From a checkpoint of a small transformer trained on Wikipedia.
Architecture: LayerNorm before each block, rotary positions, tied embeddings.
Each number is 50 + 15 x the weight over the matrix's rms, rounded and kept within 0 to 99. Layers, rows and columns count from 0.

# down: layer 9 MLP down (transposed), 1024x256, rms 0.0484, rows 449-475, columns 128-255
# up: layer 9 MLP up, 1024x256, rms 0.0587, rows 450-476, columns 128-255
down449:33 44 51 38 62 66 52 50 72 49 15 61 58 33 39 54 42 54 23 59 42 55 47 77 63 58 60 42 46 54 53 44 27 66 24 41 77 54 40 35 65 47 51 56 79 44 56 78 27 47 39 44 28 61 29 70 60 41 48 32 74 50 58 22 71 44 49 16 55 39 57 30 72 53 41 43 41 43 77 39 52 66 76 57 32 48 28 48 57 56 68 33 41 35 60 51 64 59 49 22 59 80 16 45 51 44 33 43 83 61 40 54 53 79 50 49 54 55 51 60 60 37 54 48 49 59 42 58
up450:46 69 59 58 63 44 61 43 48 58 92 62 46 47 60 52 40 63 42 27 81 32 40 31 70 63 62 48 59 44 71 55 50 47 52 72 25 51 18 56 75 51 50 65 61 37 56 59 72 37 81 57 59 55 60 41 29 36 58 43 58 41 56 31 44 51 57 50 47 92 34 55 51 50 44 56 62 59 29 42 65 60 53 78 06 27 29 40 13 15 58 44 44 64 40 51 42 35 46 40 28 34 28 34 59 43 65 32 64 88 47 35 48 56 65 46 50 75 62 46 70 34 73 45 54 32 68 49
down450:68 41 51 34 53 47 27 32 52 49 24 58 76 50 47 33 51 58 47 48 56 72 48 44 41 19 40 59 39 44 66 55 46 53 29 59 70 52 40 55 33 62 37 45 45 58 76 52 61 32 23 34 61 34 40 70 12 45 45 45 40 41 60 62 26 63 40 53 49 33 50 57 52 52 25 38 84 52 58 73 18 24 56 39 63 63 60 32 90 62 58 62 59 41 66 51 61 49 70 67 67 61 50 60 34 33 41 52 27 22 65 71 48 57 43 40 53 40 52 43 43 83 31 50 63 43 54 52
up451:30 60 62 72 80 59 65 68 36 64 23 97 19 55 44 48 33 41 60 60 59 41 32 67 54 41 56 41 48 59 56 33 37 59 27 55 62 48 55 57 30 56 63 50 52 56 39 73 49 56 61 47 54 53 49 45 30 42 47 59 48 31 46 24 43 21 73 16 58 52 26 64 63 35 56 50 14 26 25 51 56 53 25 47 49 41 33 39 50 38 79 46 64 65 50 25 55 45 66 44 58 77 35 65 62 56 57 22 61 39 54 70 65 70 46 39 37 59 58 43 54 52 66 20 48 61 36 24
down451:63 44 49 54 27 47 38 37 48 48 60 59 73 60 43 45 54 58 62 37 29 53 54 64 64 34 37 48 64 32 49 34 59 64 62 46 64 78 63 30 55 56 43 58 45 60 63 37 71 53 50 83 27 50 44 50 37 54 54 63 60 46 62 48 39 45 50 53 50 44 79 44 58 67 45 76 55 66 30 72 58 22 43 48 46 65 74 57 44 35 46 46 47 28 40 62 44 60 48 52 58 53 56 49 56 46 58 71 68 36 33 09 39 56 48 70 61 66 53 62 53 53 45 57 57 62 41 71
up452:06 61 75 55 47 57 32 79 37 53 43 57 61 41 45 52 20 58 54 58 44 67 64 45 42 32 45 47 10 72 59 48 35 60 65 46 54 47 44 36 27 42 65 32 53 43 39 48 63 31 61 85 58 43 50 70 39 47 62 50 53 39 69 41 45 60 40 39 22 52 43 45 42 73 70 61 64 64 35 37 57 62 68 46 63 40 54 52 56 32 24 61 33 23 56 43 46 40 53 67 36 45 42 51 64 44 52 36 79 35 51 58 32 58 60 63 45 60 60 67 83 49 71 83 59 54 52 50
down452:76 39 41 46 49 29 51 26 61 48 61 44 31 58 72 42 36 85 79 46 40 47 61 62 62 38 59 35 88 43 70 60 69 35 48 42 60 61 59 41 53 68 24 48 55 58 69 53 38 53 42 51 60 59 63 61 56 57 61 33 62 49 28 49 78 49 52 32 60 44 65 45 33 47 51 51 54 50 63 60 57 48 39 33 23 47 42 51 37 49 68 48 45 43 39 35 42 45 75 34 42 40 56 50 41 31 42 71 50 60 63 53 60 62 48 50 42 47 60 99 39 57 45 19 53 33 60 42
up453:35 63 69 52 61 14 52 48 64 45 45 43 41 48 44 38 56 55 33 26 59 34 72 59 99 28 29 36 62 55 63 36 22 18 48 42 74 46 50 73 68 21 26 34 50 20 38 36 36 60 48 49 70 71 53 58 42 18 53 59 63 29 41 74 52 52 42 32 38 54 57 71 55 29 28 45 71 39 29 70 44 55 49 47 58 42 39 44 51 47 75 33 54 44 49 50 40 52 71 55 28 47 60 25 52 29 52 55 44 45 65 49 46 57 44 26 72 33 45 51 58 52 41 60 52 32 47 58
down453:33 56 33 54 57 55 38 53 51 58 53 51 48 44 39 43 52 23 51 29 74 82 35 70 29 54 54 70 48 38 40 71 68 60 29 48 17 25 57 23 43 73 46 52 50 72 41 82 25 34 80 49 44 58 40 53 46 79 49 62 53 64 46 60 39 35 45 52 72 65 42 38 49 67 57 31 59 45 46 26 58 55 64 60 46 54 44 49 49 43 56 73 36 44 76 49 50 41 58 47 58 50 37 39 57 49 59 46 52 61 30 61 41 45 16 66 35 71 75 42 61 23 66 53 47 48 57 33
up454:61 56 49 52 57 57 46 32 55 18 45 59 47 64 40 47 47 51 63 45 52 39 54 29 37 57 51 26 59 36 58 62 51 52 28 40 49 34 63 40 53 59 45 22 81 73 25 82 55 45 37 91 42 45 32 62 54 64 39 51 77 30 61 75 58 36 50 44 57 29 38 49 47 36 54 16 70 71 49 69 64 35 48 53 49 61 47 62 27 39 63 53 31 36 53 61 36 36 34 46 59 45 47 34 79 84 51 76 46 75 39 83 61 50 24 59 59 61 74 44 52 61 37 53 86 53 61 17
down454:53 52 37 56 62 42 14 39 47 65 61 54 38 50 47 68 49 55 61 54 31 54 42 54 40 44 48 62 47 50 48 29 15 46 73 18 32 63 35 54 43 46 40 43 41 57 51 41 52 64 41 53 45 51 66 53 45 48 62 66 62 63 63 38 35 33 50 63 59 51 66 43 66 50 16 51 51 53 38 50 51 66 45 71 65 47 47 79 48 63 48 62 50 53 60 49 45 48 48 28 61 28 81 61 06 44 79 58 69 44 23 59 61 22 50 29 36 48 58 84 73 51 60 45 58 59 37 81
up455:25 37 69 59 32 41 51 32 36 33 70 73 63 57 57 31 14 37 66 14 36 62 58 36 66 53 52 54 75 65 32 57 36 35 63 66 26 42 76 54 49 34 75 58 54 54 65 61 50 38 45 46 50 56 65 34 60 58 43 49 52 45 63 51 46 58 23 38 34 73 39 57 49 35 21 41 63 59 39 56 54 52 53 62 34 46 33 51 26 53 76 63 53 62 63 59 27 60 58 22 61 46 56 43 24 22 47 41 45 58 57 47 69 52 75 47 48 44 59 36 41 54 62 65 49 27 33 38
down455:48 44 35 52 56 53 61 86 41 60 30 64 47 58 62 33 65 71 48 50 63 64 49 78 51 67 67 55 49 46 57 33 50 40 78 57 77 57 35 44 46 51 79 23 57 64 52 21 55 55 53 39 46 62 55 38 58 38 56 42 48 17 36 54 67 40 72 57 30 33 61 48 57 38 55 66 79 43 28 64 41 56 46 57 44 38 52 44 19 71 52 41 60 27 81 76 68 81 55 38 34 54 27 58 49 53 74 65 02 50 74 27 23 31 39 44 58 44 48 61 52 30 31 43 67 49 79 72
up456:64 49 48 62 65 62 56 70 49 56 63 66 63 27 66 51 65 53 15 58 41 60 41 42 62 35 60 59 46 75 60 50 52 25 63 62 35 67 54 39 51 23 44 26 51 64 32 53 38 57 46 54 36 46 62 70 71 33 57 41 55 51 38 42 39 28 40 56 42 47 36 23 55 75 56 55 31 70 77 71 36 46 77 49 49 22 39 54 42 64 58 61 64 24 50 59 29 66 39 56 63 61 15 43 41 58 62 48 63 40 72 62 86 70 65 73 53 65 67 47 31 62 22 69 59 53 60 05
down456:39 44 45 39 35 50 66 36 59 37 50 28 40 72 47 07 44 44 68 35 24 57 43 58 61 72 61 59 51 33 44 63 51 54 24 78 62 40 16 61 66 78 61 60 53 38 53 76 63 40 45 40 62 59 63 46 51 72 19 29 67 40 66 50 52 30 66 77 59 85 40 81 35 36 30 63 41 34 01 17 62 68 30 49 37 85 33 61 42 49 41 46 60 54 29 41 57 58 50 67 39 36 75 54 49 45 52 98 24 63 31 50 38 33 27 40 69 47 34 88 60 45 52 59 32 37 52 66
up457:32 62 49 33 48 44 48 55 99 49 34 39 38 58 31 46 59 51 45 53 63 65 45 64 42 38 34 54 20 38 50 57 38 40 10 51 79 39 39 78 49 65 74 70 61 65 65 64 65 26 08 53 14 56 67 63 34 49 50 58 26 90 38 53 58 33 53 35 75 65 53 46 63 85 43 39 46 52 30 44 54 51 54 79 53 43 43 28 48 00 58 51 72 55 73 40 54 50 37 17 42 50 38 53 43 39 53 32 28 46 59 44 82 69 67 59 26 43 99 50 85 52 64 56 77 48 29 64
down457:68 87 66 43 65 66 59 28 80 57 95 99 46 43 86 13 25 42 62 46 49 71 60 30 57 84 43 63 60 42 12 34 59 57 60 08 60 41 24 61 30 61 55 59 34 61 78 33 38 86 42 73 24 73 79 70 70 61 39 44 40 64 63 57 48 49 43 31 68 34 42 39 67 42 45 83 53 28 51 65 35 54 55 61 59 57 56 57 82 45 61 40 19 32 32 40 63 51 92 40 64 35 68 28 55 46 51 43 28 23 40 35 42 43 58 59 30 26 39 39 36 44 51 52 41 31 52 28
up458:13 49 83 45 39 70 68 50 64 53 43 52 61 55 47 16 49 64 29 40 60 61 66 58 52 68 52 40 50 53 80 20 16 26 00 32 34 52 36 46 57 64 48 85 63 45 38 66 45 42 19 73 20 42 62 58 59 36 21 52 52 36 42 66 72 58 43 71 42 59 55 70 54 47 33 58 53 39 35 42 46 68 36 69 43 20 38 59 55 64 42 54 42 30 07 42 48 49 59 26 47 33 21 85 43 31 61 80 40 46 49 66 42 47 74 33 50 51 48 11 64 34 61 56 57 60 43 62
down458:68 47 32 62 42 39 57 63 36 42 63 65 47 48 50 50 56 49 48 53 58 62 58 64 56 74 56 42 47 50 52 55 31 53 57 45 72 67 53 46 30 50 47 57 44 58 71 57 68 53 64 48 43 41 51 66 19 54 56 53 85 69 58 44 52 30 53 77 47 50 42 00 19 90 41 49 23 61 34 96 68 42 52 55 56 48 70 58 49 45 51 52 59 45 55 67 48 51 41 62 66 54 37 34 23 35 56 22 62 31 54 41 25 42 65 56 63 53 34 31 64 61 22 28 35 43 37 66
up459:51 60 52 50 35 40 75 57 70 55 66 29 44 45 35 47 53 64 28 39 47 56 56 50 73 55 46 70 52 60 42 62 22 24 38 39 30 57 49 38 43 49 58 25 45 47 56 47 34 30 63 48 60 36 46 69 53 59 52 43 74 27 43 73 63 50 47 45 27 71 52 51 43 68 35 63 57 25 51 52 53 56 49 53 25 37 69 74 42 53 84 23 31 34 47 44 57 55 48 41 60 60 45 46 35 35 71 43 71 36 58 60 60 39 73 56 68 35 46 35 43 61 59 50 33 43 52 36
down459:76 36 50 53 63 49 23 20 27 53 68 66 51 74 69 60 39 69 71 59 23 45 33 35 44 44 81 28 45 44 53 60 60 85 70 67 58 52 50 37 43 65 43 58 73 62 40 47 61 48 27 31 55 68 59 35 53 73 35 59 17 68 58 48 34 41 46 44 57 51 69 49 48 43 57 33 60 51 36 66 64 32 46 51 64 56 59 47 58 46 36 71 58 34 60 56 52 37 70 29 65 47 81 34 57 70 38 65 51 59 43 25 42 49 53 47 78 48 50 74 69 41 37 70 39 61 48 63
up460:68 31 41 53 43 66 33 43 56 43 59 64 39 46 49 27 51 39 62 38 76 42 41 56 62 43 40 71 48 42 55 55 47 65 11 45 72 67 73 70 48 20 56 68 43 64 56 60 27 39 41 67 47 47 53 62 16 72 47 42 59 40 28 36 49 53 54 12 64 54 24 42 76 66 56 46 72 26 57 74 07 53 45 69 71 33 45 61 47 45 67 52 45 36 27 44 39 44 41 72 56 47 31 65 66 30 51 61 49 58 49 52 64 38 71 41 40 58 47 41 39 67 53 35 56 59 46 49
down460:55 15 60 64 46 99 77 52 31 66 55 50 50 44 37 30 39 41 62 35 52 42 52 56 63 67 27 44 29 33 49 34 48 35 87 43 82 41 36 50 66 39 64 47 36 43 36 39 50 52 72 45 55 41 62 21 67 65 33 57 63 14 53 31 42 56 61 40 64 41 63 47 48 35 50 64 33 49 49 24 62 70 42 60 32 33 68 36 49 70 66 61 44 52 47 47 55 57 48 41 56 46 66 38 71 28 42 14 71 35 63 58 64 60 59 57 66 39 41 57 67 46 74 38 52 57 31 40
up461:58 37 76 71 51 24 49 51 54 56 36 35 40 46 52 34 57 54 45 43 57 30 64 42 63 54 49 54 66 45 94 73 49 82 54 53 67 30 37 60 51 46 46 45 45 71 63 54 56 34 21 41 55 54 64 35 22 50 54 37 70 62 44 58 58 56 49 57 49 45 31 72 76 39 39 54 76 61 35 54 44 51 41 58 53 36 33 47 42 29 45 54 40 26 48 23 66 52 64 46 28 60 48 54 25 25 68 55 56 72 63 52 53 46 68 43 90 32 50 64 52 57 17 48 40 52 19 63
down461:52 62 51 42 42 41 48 36 78 37 55 43 64 63 37 61 23 42 77 74 37 37 21 49 57 41 37 24 59 39 51 54 33 35 51 43 35 52 44 35 60 28 46 49 51 21 86 67 13 72 58 29 37 78 61 61 57 52 30 64 50 49 24 58 18 57 46 46 50 80 44 58 31 40 44 46 28 43 75 54 47 84 44 72 51 58 53 36 33 42 59 80 35 46 71 81 61 34 45 65 52 49 50 51 56 90 56 81 52 65 71 53 44 84 37 53 20 47 41 66 60 59 80 46 79 42 51 27
up462:50 35 75 44 56 20 63 49 70 53 69 50 41 80 63 28 53 56 55 58 63 73 68 40 59 64 44 49 51 63 35 53 50 36 29 76 67 32 58 46 62 46 53 53 33 56 37 53 25 75 42 58 70 36 50 25 57 35 81 47 47 48 29 49 54 63 48 37 23 65 57 50 73 67 45 29 93 48 47 62 48 54 66 48 30 42 24 70 60 42 46 67 72 51 40 63 39 48 39 54 57 50 44 32 41 54 67 82 59 58 54 56 80 38 38 52 75 62 79 39 71 33 41 57 48 43 42 66
down462:53 15 74 39 57 48 13 11 46 36 31 49 44 34 64 57 00 67 88 72 54 55 44 19 32 37 72 56 48 53 46 82 40 68 69 53 53 43 40 56 36 53 30 31 58 61 79 75 84 56 73 41 44 46 79 59 62 60 58 54 46 44 51 61 34 37 27 55 50 73 84 45 57 55 35 77 42 45 38 35 28 66 42 43 45 43 41 63 45 46 93 51 59 60 48 47 55 61 52 35 44 52 70 35 53 51 56 58 35 16 48 40 58 59 67 61 47 41 50 69 32 64 35 30 54 55 58 35
up463:31 70 64 38 99 58 38 74 82 49 35 77 30 53 62 38 31 41 53 60 92 55 46 58 11 47 56 52 39 41 42 52 24 46 53 38 44 69 35 49 57 34 40 64 56 66 44 57 51 40 67 41 55 73 67 36 62 46 54 48 38 49 53 24 40 63 35 13 45 71 32 53 52 59 10 70 41 63 46 44 36 55 55 31 39 46 30 58 35 21 78 51 42 48 62 38 59 41 50 42 35 59 85 44 58 54 55 50 46 85 30 38 56 60 65 55 36 63 77 61 35 30 73 43 49 62 61 35
down463:85 00 46 58 49 30 24 48 41 45 62 65 48 42 56 35 59 58 53 52 44 52 39 63 64 53 47 59 59 42 40 54 48 67 65 45 60 38 61 66 35 38 60 44 60 58 57 37 66 47 33 37 52 40 63 42 40 38 23 27 40 72 26 46 51 48 69 63 64 35 51 42 48 54 65 71 54 43 53 72 24 45 41 67 52 46 40 58 50 76 35 26 56 44 45 50 30 62 33 26 56 67 36 53 67 52 39 71 49 49 54 27 55 60 30 45 47 51 37 73 59 68 31 67 63 31 88 57
up464:50 27 88 65 51 50 49 34 28 71 30 11 31 72 53 20 25 43 45 43 31 49 81 40 36 41 35 68 54 43 43 62 43 72 41 17 64 68 62 49 83 47 71 44 73 53 61 52 52 52 44 61 32 37 66 68 57 55 41 57 62 44 37 37 31 58 54 64 46 50 40 52 73 47 25 51 59 46 66 64 40 43 47 64 51 14 47 40 32 51 52 58 92 60 61 48 53 49 40 61 59 34 61 57 41 44 51 58 74 56 75 43 37 60 56 54 54 56 40 61 39 45 35 45 20 22 57 45
down464:33 48 41 55 52 46 65 49 80 64 40 50 70 30 57 65 72 42 40 46 92 64 38 32 55 37 53 31 17 54 79 55 59 57 54 55 48 54 40 60 53 68 39 46 50 43 42 37 44 33 27 53 34 67 61 48 44 53 56 59 49 67 59 25 70 74 49 68 46 66 46 09 34 64 64 43 36 36 57 45 49 54 57 65 38 88 41 69 64 36 63 55 29 55 51 30 48 25 45 64 67 79 18 69 35 55 51 50 48 39 22 51 13 58 38 46 84 57 70 59 51 48 38 77 56 47 41 58
up465:57 74 87 49 63 48 26 40 60 59 51 30 31 58 33 50 18 70 12 44 64 60 43 61 68 33 50 45 39 58 68 70 33 52 49 36 37 20 30 79 46 31 31 53 52 28 25 50 44 38 44 41 41 51 52 50 72 45 63 49 66 40 37 54 54 52 50 42 41 41 34 63 82 66 63 64 63 52 39 58 41 59 57 70 58 66 68 56 34 48 48 37 64 55 48 44 44 55 53 46 55 70 31 21 12 48 61 61 66 33 41 23 57 84 48 45 61 47 54 30 73 48 51 43 68 37 60 39
down465:52 39 47 46 59 73 79 42 45 69 35 56 61 24 41 69 45 69 48 78 40 57 37 38 46 65 59 46 59 73 39 42 40 53 21 22 41 37 46 39 37 71 45 46 20 36 51 31 44 61 00 43 40 77 45 50 56 63 60 51 48 67 49 45 45 63 29 59 55 43 29 56 53 08 58 56 60 22 40 47 33 79 49 40 47 52 71 26 35 37 52 36 44 75 39 60 79 57 72 28 45 51 57 83 54 53 43 68 66 51 75 48 69 58 52 62 48 30 58 72 32 42 57 53 55 44 57 45
up466:23 61 59 66 45 56 25 32 79 20 59 72 20 78 61 63 07 42 45 59 54 50 37 65 51 57 51 50 42 43 82 64 57 39 32 40 43 51 61 39 13 50 52 05 66 29 67 46 48 73 54 64 40 48 71 68 65 41 54 39 24 49 57 40 57 46 20 63 69 52 56 39 25 76 32 48 63 72 19 70 66 49 31 51 23 47 18 60 43 28 66 58 53 29 57 49 36 57 49 48 22 52 51 66 59 72 42 38 41 44 22 44 57 34 43 49 58 58 55 45 47 35 75 42 22 50 56 56
down466:59 22 78 44 57 57 28 44 23 49 48 49 66 73 11 51 53 48 84 31 68 50 81 79 49 52 37 41 50 55 59 38 37 45 68 72 41 64 80 44 54 34 20 43 31 50 05 71 51 49 45 59 64 52 58 52 51 61 59 52 62 65 63 44 72 52 41 64 55 64 60 62 51 35 94 43 22 54 53 57 46 55 64 54 38 47 70 47 43 41 83 33 59 53 50 50 53 51 43 37 57 52 42 50 36 63 64 41 75 67 43 55 55 34 72 52 52 57 40 72 38 64 25 38 42 35 65 48
up467:48 19 46 63 25 36 31 54 84 23 43 26 47 28 63 73 69 23 39 40 61 27 53 36 58 48 45 19 38 40 55 43 30 31 55 44 62 12 61 35 45 71 52 25 52 51 58 54 62 39 66 51 52 64 30 49 56 54 52 61 34 34 57 90 55 42 52 45 56 38 46 37 84 68 74 16 54 79 50 49 55 56 72 59 46 54 74 56 35 31 59 84 52 69 71 55 26 28 40 58 61 51 94 45 44 62 67 56 75 43 51 79 29 57 63 66 42 52 58 99 66 38 57 57 45 43 49 24
down467:52 61 59 53 69 60 73 47 22 74 54 81 60 64 47 44 37 65 56 65 57 70 41 70 45 40 48 62 61 47 46 69 62 62 37 59 49 81 53 56 47 33 66 66 55 48 37 54 42 48 18 48 47 26 63 69 47 38 35 23 64 71 42 22 43 65 49 53 53 56 62 72 35 49 33 55 40 18 58 54 32 33 23 43 55 40 42 45 62 63 36 36 55 34 17 41 57 64 55 48 50 60 21 45 53 43 36 47 43 47 54 21 61 59 48 47 55 50 40 00 53 54 40 50 56 44 48 53
up468:42 39 58 54 68 28 59 59 64 71 43 47 48 35 55 44 88 33 45 34 64 35 45 24 56 51 49 68 62 36 50 54 49 36 37 48 42 57 72 23 72 47 31 22 38 55 48 71 49 52 42 67 75 34 91 76 46 30 64 59 63 37 47 46 40 51 86 90 33 33 36 79 61 43 39 35 48 54 34 42 43 35 65 48 34 25 64 74 61 35 42 75 47 17 69 50 38 20 29 50 35 59 43 37 44 57 58 62 43 54 82 55 52 28 73 39 38 40 46 63 43 72 56 36 71 36 39 74
down468:47 70 30 52 61 63 25 46 30 44 54 41 56 53 23 36 41 57 28 64 51 58 48 53 29 66 57 57 31 58 48 36 20 70 49 36 34 56 36 55 21 57 79 72 78 51 54 48 68 47 63 32 33 64 19 55 46 55 36 42 63 62 57 40 45 60 44 38 41 40 58 26 37 29 51 43 72 55 62 62 30 62 36 64 63 62 56 73 68 31 30 38 46 59 47 31 50 51 62 61 43 13 47 39 43 58 36 26 31 33 33 41 60 68 35 53 66 51 55 61 47 32 58 74 40 51 70 28
up469:57 55 66 44 72 40 46 71 72 38 61 57 81 72 43 33 53 39 65 14 53 80 57 63 72 40 30 31 36 55 47 60 29 63 61 44 73 52 76 58 43 39 46 47 20 62 43 56 43 08 26 50 42 42 17 53 54 44 33 61 62 32 27 78 73 58 66 65 49 73 63 80 42 49 42 32 58 50 27 73 52 65 62 65 64 60 38 32 53 40 72 56 43 43 67 38 67 49 54 35 74 23 41 47 59 65 58 92 26 34 54 64 61 58 61 49 36 23 51 53 68 61 51 65 49 53 54 26
down469:49 67 04 58 60 33 46 53 69 60 66 81 57 51 57 82 34 46 15 38 88 49 61 36 35 59 90 70 67 50 49 50 42 55 81 40 79 31 48 68 71 50 58 09 26 19 68 29 58 47 19 61 78 66 40 43 27 43 42 61 44 61 63 21 52 51 35 40 39 55 66 79 35 46 66 41 51 18 38 84 76 34 52 38 58 66 69 26 55 48 39 69 48 46 79 32 35 51 75 53 31 51 46 83 26 74 68 74 66 38 61 72 47 59 54 42 50 58 30 52 19 25 17 69 37 49 51 57
up470:28 35 56 40 46 62 53 52 50 75 59 61 32 35 86 40 41 58 63 51 46 48 29 34 49 54 50 53 37 35 49 62 51 41 34 40 70 32 43 47 48 40 60 38 54 64 29 84 51 64 60 73 53 45 56 40 48 19 34 66 23 33 41 53 56 73 49 59 33 59 51 55 63 25 55 33 43 48 38 59 44 14 32 52 34 70 47 50 52 39 57 44 85 44 53 55 43 43 46 27 58 37 57 52 58 58 30 29 58 77 71 74 67 33 34 60 15 68 50 77 44 43 31 67 47 49 65 55
down470:63 40 62 61 64 46 37 58 45 32 74 35 53 54 39 91 41 57 26 43 44 50 58 52 31 55 51 48 43 53 46 56 49 65 58 37 47 45 51 59 61 41 59 46 35 45 54 26 43 35 62 58 55 51 42 44 44 64 56 43 64 70 59 51 53 50 46 53 48 36 43 54 68 75 36 42 44 79 33 51 50 71 46 54 62 52 32 42 56 36 44 45 28 89 52 45 49 61 35 63 51 60 49 36 31 43 38 65 43 31 47 45 45 52 61 66 76 16 35 33 61 50 48 49 41 79 50 13
up471:24 43 52 40 28 53 39 64 44 40 74 59 04 61 49 50 46 57 52 66 45 71 42 55 49 40 37 37 64 41 50 28 32 62 53 64 52 56 58 65 65 61 74 43 51 71 48 70 34 62 65 65 47 49 26 72 54 27 47 46 57 30 57 48 70 56 37 41 55 92 63 42 57 52 63 44 53 55 56 56 45 33 60 60 73 49 45 57 61 58 57 53 57 37 33 53 35 57 40 54 63 76 39 50 21 38 56 84 58 38 47 72 46 35 47 64 55 51 50 46 39 11 39 72 41 37 37 50
down471:64 49 52 52 72 29 66 61 71 78 13 23 75 45 77 66 54 34 47 34 70 40 70 61 53 71 47 60 61 57 48 37 55 42 55 43 28 50 62 35 38 26 77 51 56 27 73 58 66 55 67 61 58 18 58 45 64 44 59 27 49 45 43 43 43 39 38 49 48 50 29 51 74 67 22 47 42 49 39 36 18 66 32 56 39 71 55 49 45 46 45 41 32 51 44 42 60 30 60 38 30 61 73 68 65 57 30 26 44 85 38 44 32 57 72 26 59 39 54 51 53 77 43 36 39 68 53 35
up472:27 62 70 60 60 46 56 65 61 49 62 76 56 37 88 32 49 28 66 71 36 37 36 47 67 87 35 21 26 11 53 37 44 43 54 68 65 26 49 41 58 64 30 37 48 52 27 43 49 51 45 46 57 46 73 48 57 34 61 55 73 42 62 36 63 65 44 61 50 67 60 69 64 43 43 14 75 64 50 57 52 45 25 51 31 46 66 74 73 63 54 40 42 79 43 50 62 41 46 36 59 42 43 42 63 67 45 34 58 47 43 40 59 24 49 69 54 59 66 99 52 29 71 51 29 33 39 34
down472:51 39 53 36 38 59 72 65 50 46 48 44 06 44 58 87 49 51 31 24 69 29 64 62 64 46 79 68 56 65 44 59 55 34 46 41 58 40 64 74 54 53 87 63 55 33 25 43 40 31 70 42 46 55 67 82 30 53 36 60 46 33 52 70 39 85 44 45 34 13 53 66 46 27 35 47 49 64 43 58 71 56 25 59 55 35 41 18 49 52 56 46 57 73 52 55 20 72 32 52 53 45 64 58 41 39 61 36 80 42 66 75 54 78 58 54 72 49 63 00 65 62 31 37 61 39 33 48
up473:65 48 55 50 45 55 65 64 28 62 72 49 54 26 61 34 23 39 77 44 39 63 24 70 46 51 36 47 43 57 66 68 57 65 50 76 60 44 37 44 65 36 65 58 32 62 28 65 29 51 40 57 38 44 65 52 60 52 40 57 30 33 59 22 52 41 50 32 59 51 60 38 53 42 41 66 76 56 17 50 20 40 43 81 60 53 45 62 39 40 59 59 77 62 50 65 41 61 49 61 57 50 68 50 53 47 56 45 49 39 34 71 64 54 58 45 22 58 56 44 76 36 81 75 39 59 34 65
down473:59 42 39 48 50 45 75 39 33 54 68 42 61 62 35 27 51 70 48 58 60 70 39 30 57 42 63 50 67 59 33 61 41 35 60 50 50 83 74 52 27 28 52 35 28 53 65 62 73 57 57 36 39 49 51 51 42 25 65 32 63 41 46 60 22 36 34 23 78 68 50 38 48 32 76 45 48 65 35 38 78 50 46 54 51 38 53 71 40 67 36 54 61 44 57 44 59 16 40 29 47 31 35 64 51 58 42 52 67 60 69 54 54 21 52 53 51 39 43 39 40 67 60 60 29 55 71 48
up474:61 37 50 42 42 43 26 50 61 49 54 70 26 59 35 50 70 37 83 32 41 65 50 75 55 22 48 56 42 46 54 47 59 48 52 84 25 66 31 68 25 35 72 46 42 54 29 58 62 53 33 49 31 08 32 71 33 52 36 43 51 58 80 56 35 69 24 22 62 65 30 32 79 53 35 45 48 50 13 62 60 53 44 52 54 68 30 62 53 47 50 50 66 51 37 59 37 84 51 29 45 56 50 36 53 52 62 64 60 36 34 50 94 52 60 21 62 36 56 52 34 69 44 50 40 35 12 51
down474:49 70 52 24 58 41 48 77 70 79 53 29 56 33 54 26 68 42 70 64 38 62 66 52 25 68 05 47 56 39 32 70 43 61 64 33 36 64 62 42 81 52 25 56 73 56 43 44 48 25 68 44 26 45 75 48 40 49 49 23 59 61 53 43 41 46 31 57 62 51 50 38 41 65 25 43 72 23 35 72 67 78 29 69 34 49 57 40 71 33 73 81 44 40 47 51 50 39 46 46 52 48 34 44 60 58 48 17 49 09 54 52 58 72 39 24 50 31 46 67 62 61 37 47 66 77 73 77
up475:45 55 78 39 27 51 25 69 70 54 72 64 30 24 53 67 64 69 41 62 48 67 70 53 51 33 46 58 45 27 49 50 68 52 42 68 39 45 60 30 36 10 59 24 30 50 29 52 55 54 57 49 52 57 46 48 61 00 55 39 46 35 59 58 73 40 28 46 83 57 47 57 45 38 55 55 75 66 38 56 33 39 44 68 66 41 59 62 63 64 28 61 52 43 51 42 50 59 58 63 62 41 43 35 44 38 52 42 65 47 65 65 47 61 56 46 56 66 60 41 55 55 31 49 56 31 29 47
down475:51 46 37 45 67 56 38 53 56 36 40 44 58 56 47 80 55 36 51 38 40 46 55 28 34 64 47 41 46 69 58 49 43 29 62 53 43 50 60 43 37 80 66 46 68 40 68 45 42 44 49 57 44 56 60 52 48 58 25 31 44 47 50 57 21 57 53 33 54 43 51 25 42 53 29 39 38 54 40 40 54 60 58 45 43 67 50 40 59 49 69 50 36 64 31 64 64 56 51 43 52 62 56 48 71 79 36 66 40 35 42 48 52 32 58 74 48 56 54 85 40 61 53 66 51 57 56 51
up476:32 43 52 42 64 75 34 38 51 51 73 46 54 45 54 47 43 36 77 54 54 43 48 79 54 65 59 66 31 54 49 52 39 73 41 82 36 54 48 53 40 50 85 82 64 60 44 59 54 72 50 59 33 36 32 67 44 66 46 31 56 42 60 44 56 51 54 63 62 48 69 40 49 66 41 39 70 29 49 43 40 72 20 69 38 50 26 71 57 63 76 53 37 32 41 38 60 54 69 63 59 50 41 33 27 61 36 60 46 45 38 47 55 45 15 47 37 52 79 43 85 46 48 45 17 65 46 54